python train.py --num_key_value_heads=2 --positions="rope" --rope_theta=10000.0 --init="trunc" --learning_rate=0.00914 --max_grad_norm=2.0 --batch_tokens=32768 --max_seq_len=256 --train_tokens=131000000 --dataset="wikipedia_en"
Each number is 128 + 24 x the weight over its row's rms, rounded and kept within 0 to 255. Layers, rows and columns count from 0. Numbers have three digits each. The size before them is the row's rms in percent of the matrix's.

# layer 2 MLP gate, 256x64, rms 0.281, rows 123-186, columns 0-31
099:131126108139123109120114109131127095152155115079144169115132131110147130132152150099138150083136
098:136138131132134118125143146156130129114124084115099110152087166119092163141105068126146106154137
110:126120156127093193108130172161112093124104152119130155138136107113148115139149114138128084131127
091:132134121136109148093172138133159123155098153114144133115114112143140109130121171095136115096135
092:137136111115106142139154124109101094142111122145173167156092124110092131125091116085118125126153
082:087171086091160148127136082091113148109138093126098143131119136140091142144101118102151106114137
108:166107102119155133085169115162137138118124159141115132157101097094137145111109120097132109131132
102:108102130132145164130138139129133149118128121171091108159122121158115153112146139106171113111137
094:134085153111131154171134131166152132099099107140196122123105148099087113122118118093134137130152
090:132139114111172124107082114130110096153051111117115120107158128151085137140115095166128124105136
098:122099147095136108161129130125143134121143179129150107118137125176109143075152141146118125159132
113:138142121148144080080094074120120096103101112136112103102114096170105151157103145098121131119146
108:094123109147139142078154117151156161133142112118147118157119096082140120160129090135126098160151
087:097163123123142121164080099109115135108129144078158150144125154143104159156149116143155131091128
087:153143120091122120115152096086090095094139068176123163129101137154129112195108126119135115150114
094:148142133119117131128147086140137131134154158144131130114158158135120130178085138125129133119186
108:157098153141153139151153141111099116113155130159074114157121132142116152161103098151127113167095
107:122128139127125123118176106095134200098146134125122148130144132125098111136144110106112179144147
110:101134096091156088128166150118124188104131108111089081116127127127078180144144108157124134151131
105:106161088174130084113113118133146144110144131112107113100092158112156133129133122155125143147102
109:105132158139149157144124128127124151099112167125112126163113093103170139107102145165167136125121
106:114120062136118119129125082125123103136132115096106152151124156115092124122132085099145185147150
116:113148120115141134118122137142140139070146101145108145113112122117119144139131134116124129146123
084:127166123102120128167147130117141105132121137077104096089109155166164112159068132138145143135130
100:141106158106161154155124069179130110156084143147135147138133142138179101122151138151122135091147
101:156150114112168124114101110150171137109097161134124145111138114086144147105164149142151106086113
097:113149103110121146122172123086149087098108109125126170071163072094148161123130138153120105100106
098:087108109141104127201130107110116138126111132106119117180124119135154139116115132142139167128157
109:133152118169119112096080150142125100154124164125119096085124131148145123128123191089165155121138
094:092127096106131151054122122113177149128127100121117141086142066139138109134118152119161138110138
094:139147139110191137111150136166165123095144140116143106139119110153124105172098120125138148109136
098:094168077070127119104154155140145087131106140125109106132112107139114139087112129150101110092132
097:136141153170130140111135116159114122126112115116086110123180116099133157142116110084102134104122
095:141115154086115090131155132134139154117133155101112135116158113064126131134131120126088108133133
099:081095144117125129161143132131119134112106138105175130097145154120129112160141172129148121092158
102:131137136102138123138152125132095139100160108117145115158116121119132141165177132115191119156169
102:105153179103143139133138094138098099142102175093139155101133067198122122116099122099158115110105
099:098142104150146125151135129113088095145124080158092124164145100131112143137147115147148146141163
089:129119131170080106128109109136120134124092105110100121104122093145160117118111161140075113110122
096:131123158133147150151060175141140137150073081115131110130124146139097150143130162123098132103120
096:131103097147098109100132109124158116127101119130090142092151090099138164160129163110090160087106
108:126178111098136144093139103145103110085151143076126127162086098096125106128145127157128154142116
093:106156110106122120097144115134108120120155130138123098134097116116142185104143119141103099159129
100:083118130112114141131145131156144100202126138112105134147168096123119158104122124164127162155127
093:106181092158092161134162130112110115130092146116123142141116106129194087136127144183137145110110
092:087133197149147144108134155132102119155117137123049129147143152119139120114080101126118151129121
089:113125139158155126101122150168120099132075156122111173114101119163104110115183110114102107174112
090:135152096109141114089116156119133127079120137147174089123129139145142125128136135187092085126129
104:129107143146094132141137135137105128087130155107197150111095116128095107121136151121142194124119
104:093160170089054127123139136133131112137148144120102129122148131108125139150139127091092146070121
104:125134113138174180113178125194135123169117114168094129152120101148122117171147106130136129124116
108:159172180122101129160124097149121097143124154119080122124175135172118160153133170111137147143104
103:137134135124127152168096093125154135172109158153146134108143088172127150174139146113117167099123
099:105072102098138130113161160156099096097118107123114134141181123124123109123128170135154083120164
090:172096127103143178149176160135115138103130132148134126092146134091084137126151156063095135142122
102:155101116149112088117132110118138130155137095140108161138119117098144117120129107097122139153126
091:177126105127105098145117151163135139146088135091112133096147134136132157117142168130143124140137
097:117125143134093114149172156123135106108142118143144083164100156132170162125163131109157131160108
095:136131110181148094162165101135115119123144126131155093103138177135146179105142149098139109123136
098:132161134150107117122150136127126145121131105079067166114127098124154099128127135133140123123149
094:134165100189147128146124116155104106109161139131111114101103144141167126133076122135117139152127
102:145158165121142205095161170139151103119141162111153115109176161161114134124148092137117147153156
108:127116168107139136139115118127090151119103126081182186165110116140161128168125170115102134103147
097:098078093172113116127097152089151129151125143101095146122168133140128127156148161133148118092102
# layer 2 MLP up, 256x64, rms 0.28, rows 123-186, columns 0-31
104:127129109116144094136165136160104113098162123110138169120130130053150139105119157131105125133138
106:081129119085150118146182139154115101158147110093156086143118142146124141096127129154107113141117
106:161142148088141181094137150130153083137074166120133136191122157191125114125168127133129090137153
095:110125114121165127084136146113167106129167132122132158142150119120113130118177176148138096104170
091:109077142141119126150145114127150108105156115121080138085137118119123132147135127119170149168145
081:137169135108125101123109107133139129136121110123128187100145155145115138121134117096126106151126
097:158184132121142128086133105134151128100066157142128128159142103111121117118118067084129134086095
094:141113153157124151168094133126138143098099107170122114153141154157125183094133153123170122096166
088:147116153103107182157128088156098116110157129163164107110109156118079120129084138102152117146160
091:109149110127112103114056132152095092123092132120137131114171106101076163108097134135160131101132
096:159147122152185128110140116137127109104144115146112188115129164130119112137112119076169159137120
097:146148141124098127139113155132135131124108147142124129131152145102100123069160092146073135144112
104:105137124100095104064121126155165145142119120160168144133108110120151123137094097111109082144140
093:088200152128122161141135127139109116121105108104174118129097154102107128168131094125130126096144
082:130141114133105135126152124092098095139143083151137129136118131136093121162078109099129061140143
111:125154100122151104122134140126142136102153121101108136112136057087070161149109117149095148161114
108:094119091107124100105092153101118117101106158106148131135110150099119149105124104126148138139142
101:108133107114109198140130132161115098120113153140131126122110105086173117121129099143163111111145
107:088121123114133160103080158113126102150128188117161160124127102112145094138136146149151122151110
096:127121138130160102127135120132133112087158083145142148167156133146111137183134098121109133136120
107:174126118135138122136101124110108092094121108124122105131102136163113116176133100108126109193124
098:177132155149115152124133140160168102128123146118126138082148134151120094083134103124113102122121
103:138100100098107095137147164148132145141103138132169164117178092092132133128140141155158144113104
084:133134149124128123095104118143157131143113117144158088127154105123103174125181145134125134130144
102:142138193161102104105116105141125130166127107113111131145106113122130120099113167154144096121145
110:175105124131099109106116105115085162157114100150141121106092127182128137133136092093120127107167
099:114146133117087135175182135097106109136134133137118156088183092108171171138150137148098129109097
086:129136155146103115108109077132145074139107141107137114103122111146162155097168134114095098135141
103:138138174105172136134111144126111152084150105145131091166121116136117128142141095138127123171129
093:158126138138134107207136125139109138126157167155166122178108195134120132141134126132115131143123
107:139126119136136142119154179166148168106128105164086103123143098196150104131113115105149137144090
090:153113103073129129105115140123082134118119132144151123113132116096124134119155130170120084110074
099:154141116098153116132123160105182136123116146139168122107082147123116130140116118154142172108100
098:147119152147129093138161138078108120082155137122119128146158134107119130127147098073133161127147
106:105142123100164119138138117150134134167174157160084128157076145133158107146110138152107116139180
096:152142156120128118125197156132130149108148159133168113119133100157118145121066151165097156125129
087:105144178112156108160146093105123118135138138114152166113112111158085141114117157100114173132098
102:142089139075097103118126102164162116120107145057159118101078145113127132134104149117093104140114
087:139147119111131127114145112127088164097121116144152163124062139078145110073148098093142105108133
101:136149134138150136115139151093168128102135116159099112138101109107131151138130122136186126172105
108:123142106177109097096115112127154124122117146143112139120121080086144125117169110165098135158101
117:095113140098083155117122156152132172141135134131144138129132131142139093111101105131154163154114
095:122147133099137177129120104123098155130112115117083124099119153092156156154096124112137129139147
099:141114120140074136129109098092110176131117119147124135122121123103132144132155161103128083127126
094:110156096144111087134130110105139094169093142137147150130135122126160105129109140162109154111089
090:154126085156101119122129141133141152143152139144152105133207154136101154127130175099124123071134
088:129126128152128137142117110140120131070107098160124125155107106158105086139159060157136100144134
091:072114098106164097126098149132146104122098141173167133118152158096163127158161137127104112094131
097:143134137159103132106142131135101117131137099148170137101182110145128177119138160102129192154130
113:177130134106114159143141135135095090119150142133072116125151148142152144106120108099095117102126
103:131107101142136087113115138131141149151156129102165136105116154139131160172118143116114182106114
107:129107103132126134099103146149153161153188150137132114113141121091122113135112126143113128082107
104:094113156134114128134147125135110106132133140138112137151191115150162138150114152142125155152116
100:152093134126110127129143161144096089111093126120134139145133148115151097109111139147089115163139
093:139103123107146170118196119105135120162108173117158128134164132126121081149144122152110144149182
099:149109119116116145115168124105130110164132077193126127152132159076111148147110116140158142145123
096:127089116117124126147073148205163092142132135068095118129160123112148143144117125145147134123133
106:095115125113159111086143093123146128179146132120106117108124177090110115120128127108131112066112
090:094091114132111158129138137127148078153162138154128116103126142132116134074122115115099102142150
100:128131116079099123129137140143114129137112153118186115112086126149085122070139136143138144128144
093:151141113119142082121121165119116140112094094135121110115139151134101130113142161118119095124077
098:122127096119120126140119136133133147113125118155110144116152134094129103154140152104102130133101
115:131093104169134139188081158139112153128093073100147107118122126127121139104182114093151170117092
096:108122119129110083134104158093121156136145144165120151163133143119158126110115161102146114145084
# layer 2 MLP down (transposed), 256x64, rms 0.0644, rows 123-186, columns 0-31
099:152177155164133134104079163091150127170075103109121132153117142096085100121173115121127142128128
107:123124157132132116138103111147119129148100186108176096098129082119139128111166149136126139098138
110:184149113146142101134144124130108149107152115116176102134110130097156144132114099140154124137126
098:106125151126112072151105094123113132115151118104141123069151140107142152111117116126107138164108
091:109104163120131098136153096117121114090138118080103104112150091168133145140155146116132150108127
088:121180137158112125151117123151132124201107109137107141143154176120114129121127141118123087193124
105:158118107159133106086155150089105131119157134119090129137097176165116120143125122116186116164103
097:115090142134153104108113129070112146170155108145106083150141111134111145106164126131127121142090
092:124117142125143168147145119084145129137150077165145132145152131112124103156114101134129119124123
089:107116116129114123138092131136087119181109110124127122109168136120140146105111084106121120134114
096:143163133150141110082124119112110133112111109122117182109121142138113113149076123089151132119114
103:116172145123139094149092095119128148078153142116101134088079081121115135112108146101144100120117
099:129134137166119142140126093147125125157149132176127112117127113070128083160114117139089128147152
100:139141113135129089150110155106149151160122130119097120195111140149101130109135105117153138133116
089:144145131140119147151129079112104082143147094155147161102116141157087110166142138129164094146107
109:121119145129090128144130139099102132100098122152113101140173165162126137126090137140141156112121
107:108118084124145124106146152099127134085087129100120123118103152137094127116144141151155153188112
097:146108123164096095168132139153125132114162137111141176111101169135146141136127121127128112127151
099:174098118113137110124124187129124112124127149122128119111147136127096148155118117131169111128110
098:144131126101098130100146134106127101134132142110101147131167100158120076095108112116131140116118
108:086127167156118113142151120130111161128157136191112107135099120115132150152128111106122117103141
095:125113100124136142134111107150121154136147075118110157123145137130177125134124098129145165105122
103:157064128152117138124070093103117126109128159129147116144095158139132136150140136165152122088116
091:095139157100114176100116089095125142094137134157107154163129103159134155125139142119139130159125
098:124122143088132169122155107134109106110106129151125105135182150108128160127128112142116134140124
106:107145125121169180102156128137152174126141142100170138122147157117146164147101148150135127125139
097:110136114094142125118112112106148138160143057150134106158138127107116097135089102086114138164157
091:140089124115151155121159098122158111132136090123136163111119137171098145116178120092129100130126
101:130111155114130171146158137148165142114100109102087149127101098121157126162137101159113113133124
087:138170137122140107088140130141127138079124109116090126128128126138112107188136130130147183101158
100:144154129097070148099153079103134135113064111097090158098110140102099123123135150137144094164125
097:104131110138154127127144132100109083154125128109136117158095169156112128090093153140125087126150
097:136109113135132147108115084161164112120135137146084100131066146169151149130134152121157133145153
102:108104129127133156085127097129172099111124165140132141145116183129100112124105126129143130135111
116:160156189148123138118114132110099127050129101158130147125138137140085132114162161150164154146060
103:072111117154096142141148130123156099111162079097114118091105144126130097136130121152126137142122
094:190144116124108085156164130121093105161098118102138143140139109131127123140151134164152137155127
093:170092190139111094155131137139141150053184120108125130120113114124145118134136149122139158136109
089:118109130098120119103109083134104151178119106104117118114121106112201148104101157118086118123143
100:114103114161161169088089114093148158136151123154144137145116114128131135137101110141074143085144
108:164112132139169140124170146134139123141094116088131140123157104137102096143068139121128117115198
114:152117113138150106129167116089130141104133117125163136163140114120096097175098160121103134145153
095:121140111109120165143107093137125159142136125126122136107150121140155146140124112123095164147099
104:110161105119170162153115123148132156129116139106123134137143087111152143100091062137112143141175
094:135155143160127181136084088127136130166105068116101121086151137147118133090138117132102104130136
096:156122089139109120161155105155131168145147129107111086145135132116114133144145134109126150122117
089:092124134106149147148143090134134101158117094103098114175108085137083103147105144121154119123112
093:143146110150143097163119133080123120140127122143145123137141076180113110093092132143126108114160
096:102194132123121142158140089101132104133191147125118136143094144134105124128126142124115157129134
106:106144158091102108117102116135137129161145111123166110130134152068060114119120104117129113131105
100:114113168121100138125099112095116134118110117124146178108124141097151158121156127118114150122166
112:151152134101143127138150117092111127100156150118100118146114150136112129133148141098150134161166
104:132151090125102148130160136136140149107110117097104121139094121119098120128117072141173145152128
101:110146106166140100118167128124117136138132174110128108129115131112088116123104122145165129147119
094:111136136091105097131132115127149118115140144091153160122139109102151128120098089204172153125163
097:116151147157172114090096133100094158078166120124135144127147146132139114106106120147101146143166
097:178123130136155143100152108108100091115139123125139147167097111109115112133117117110170115096122
112:125129098155117111148107152111149126089064147170148136128111107135129157143133135105121124149092
096:114139096154143116107144137107115161121106138126157152106162114127127129150089127155108156095111
105:104097173135138146114136115148124137055137120129126115125128184100128141140122134111140136154106
096:120154091117141158100095105104113165085121126136075146090111133108125165093133136161159155145097
105:143107124140115084089130144150158086089161134122126104119160133140131121104145145176152110125134
110:142142130110139136131152149110138147137151142120146104121106174146104115112101136118149115151142
097:147112150166156106125065127125136115138144137092093112095168172096083101127123087121154105091129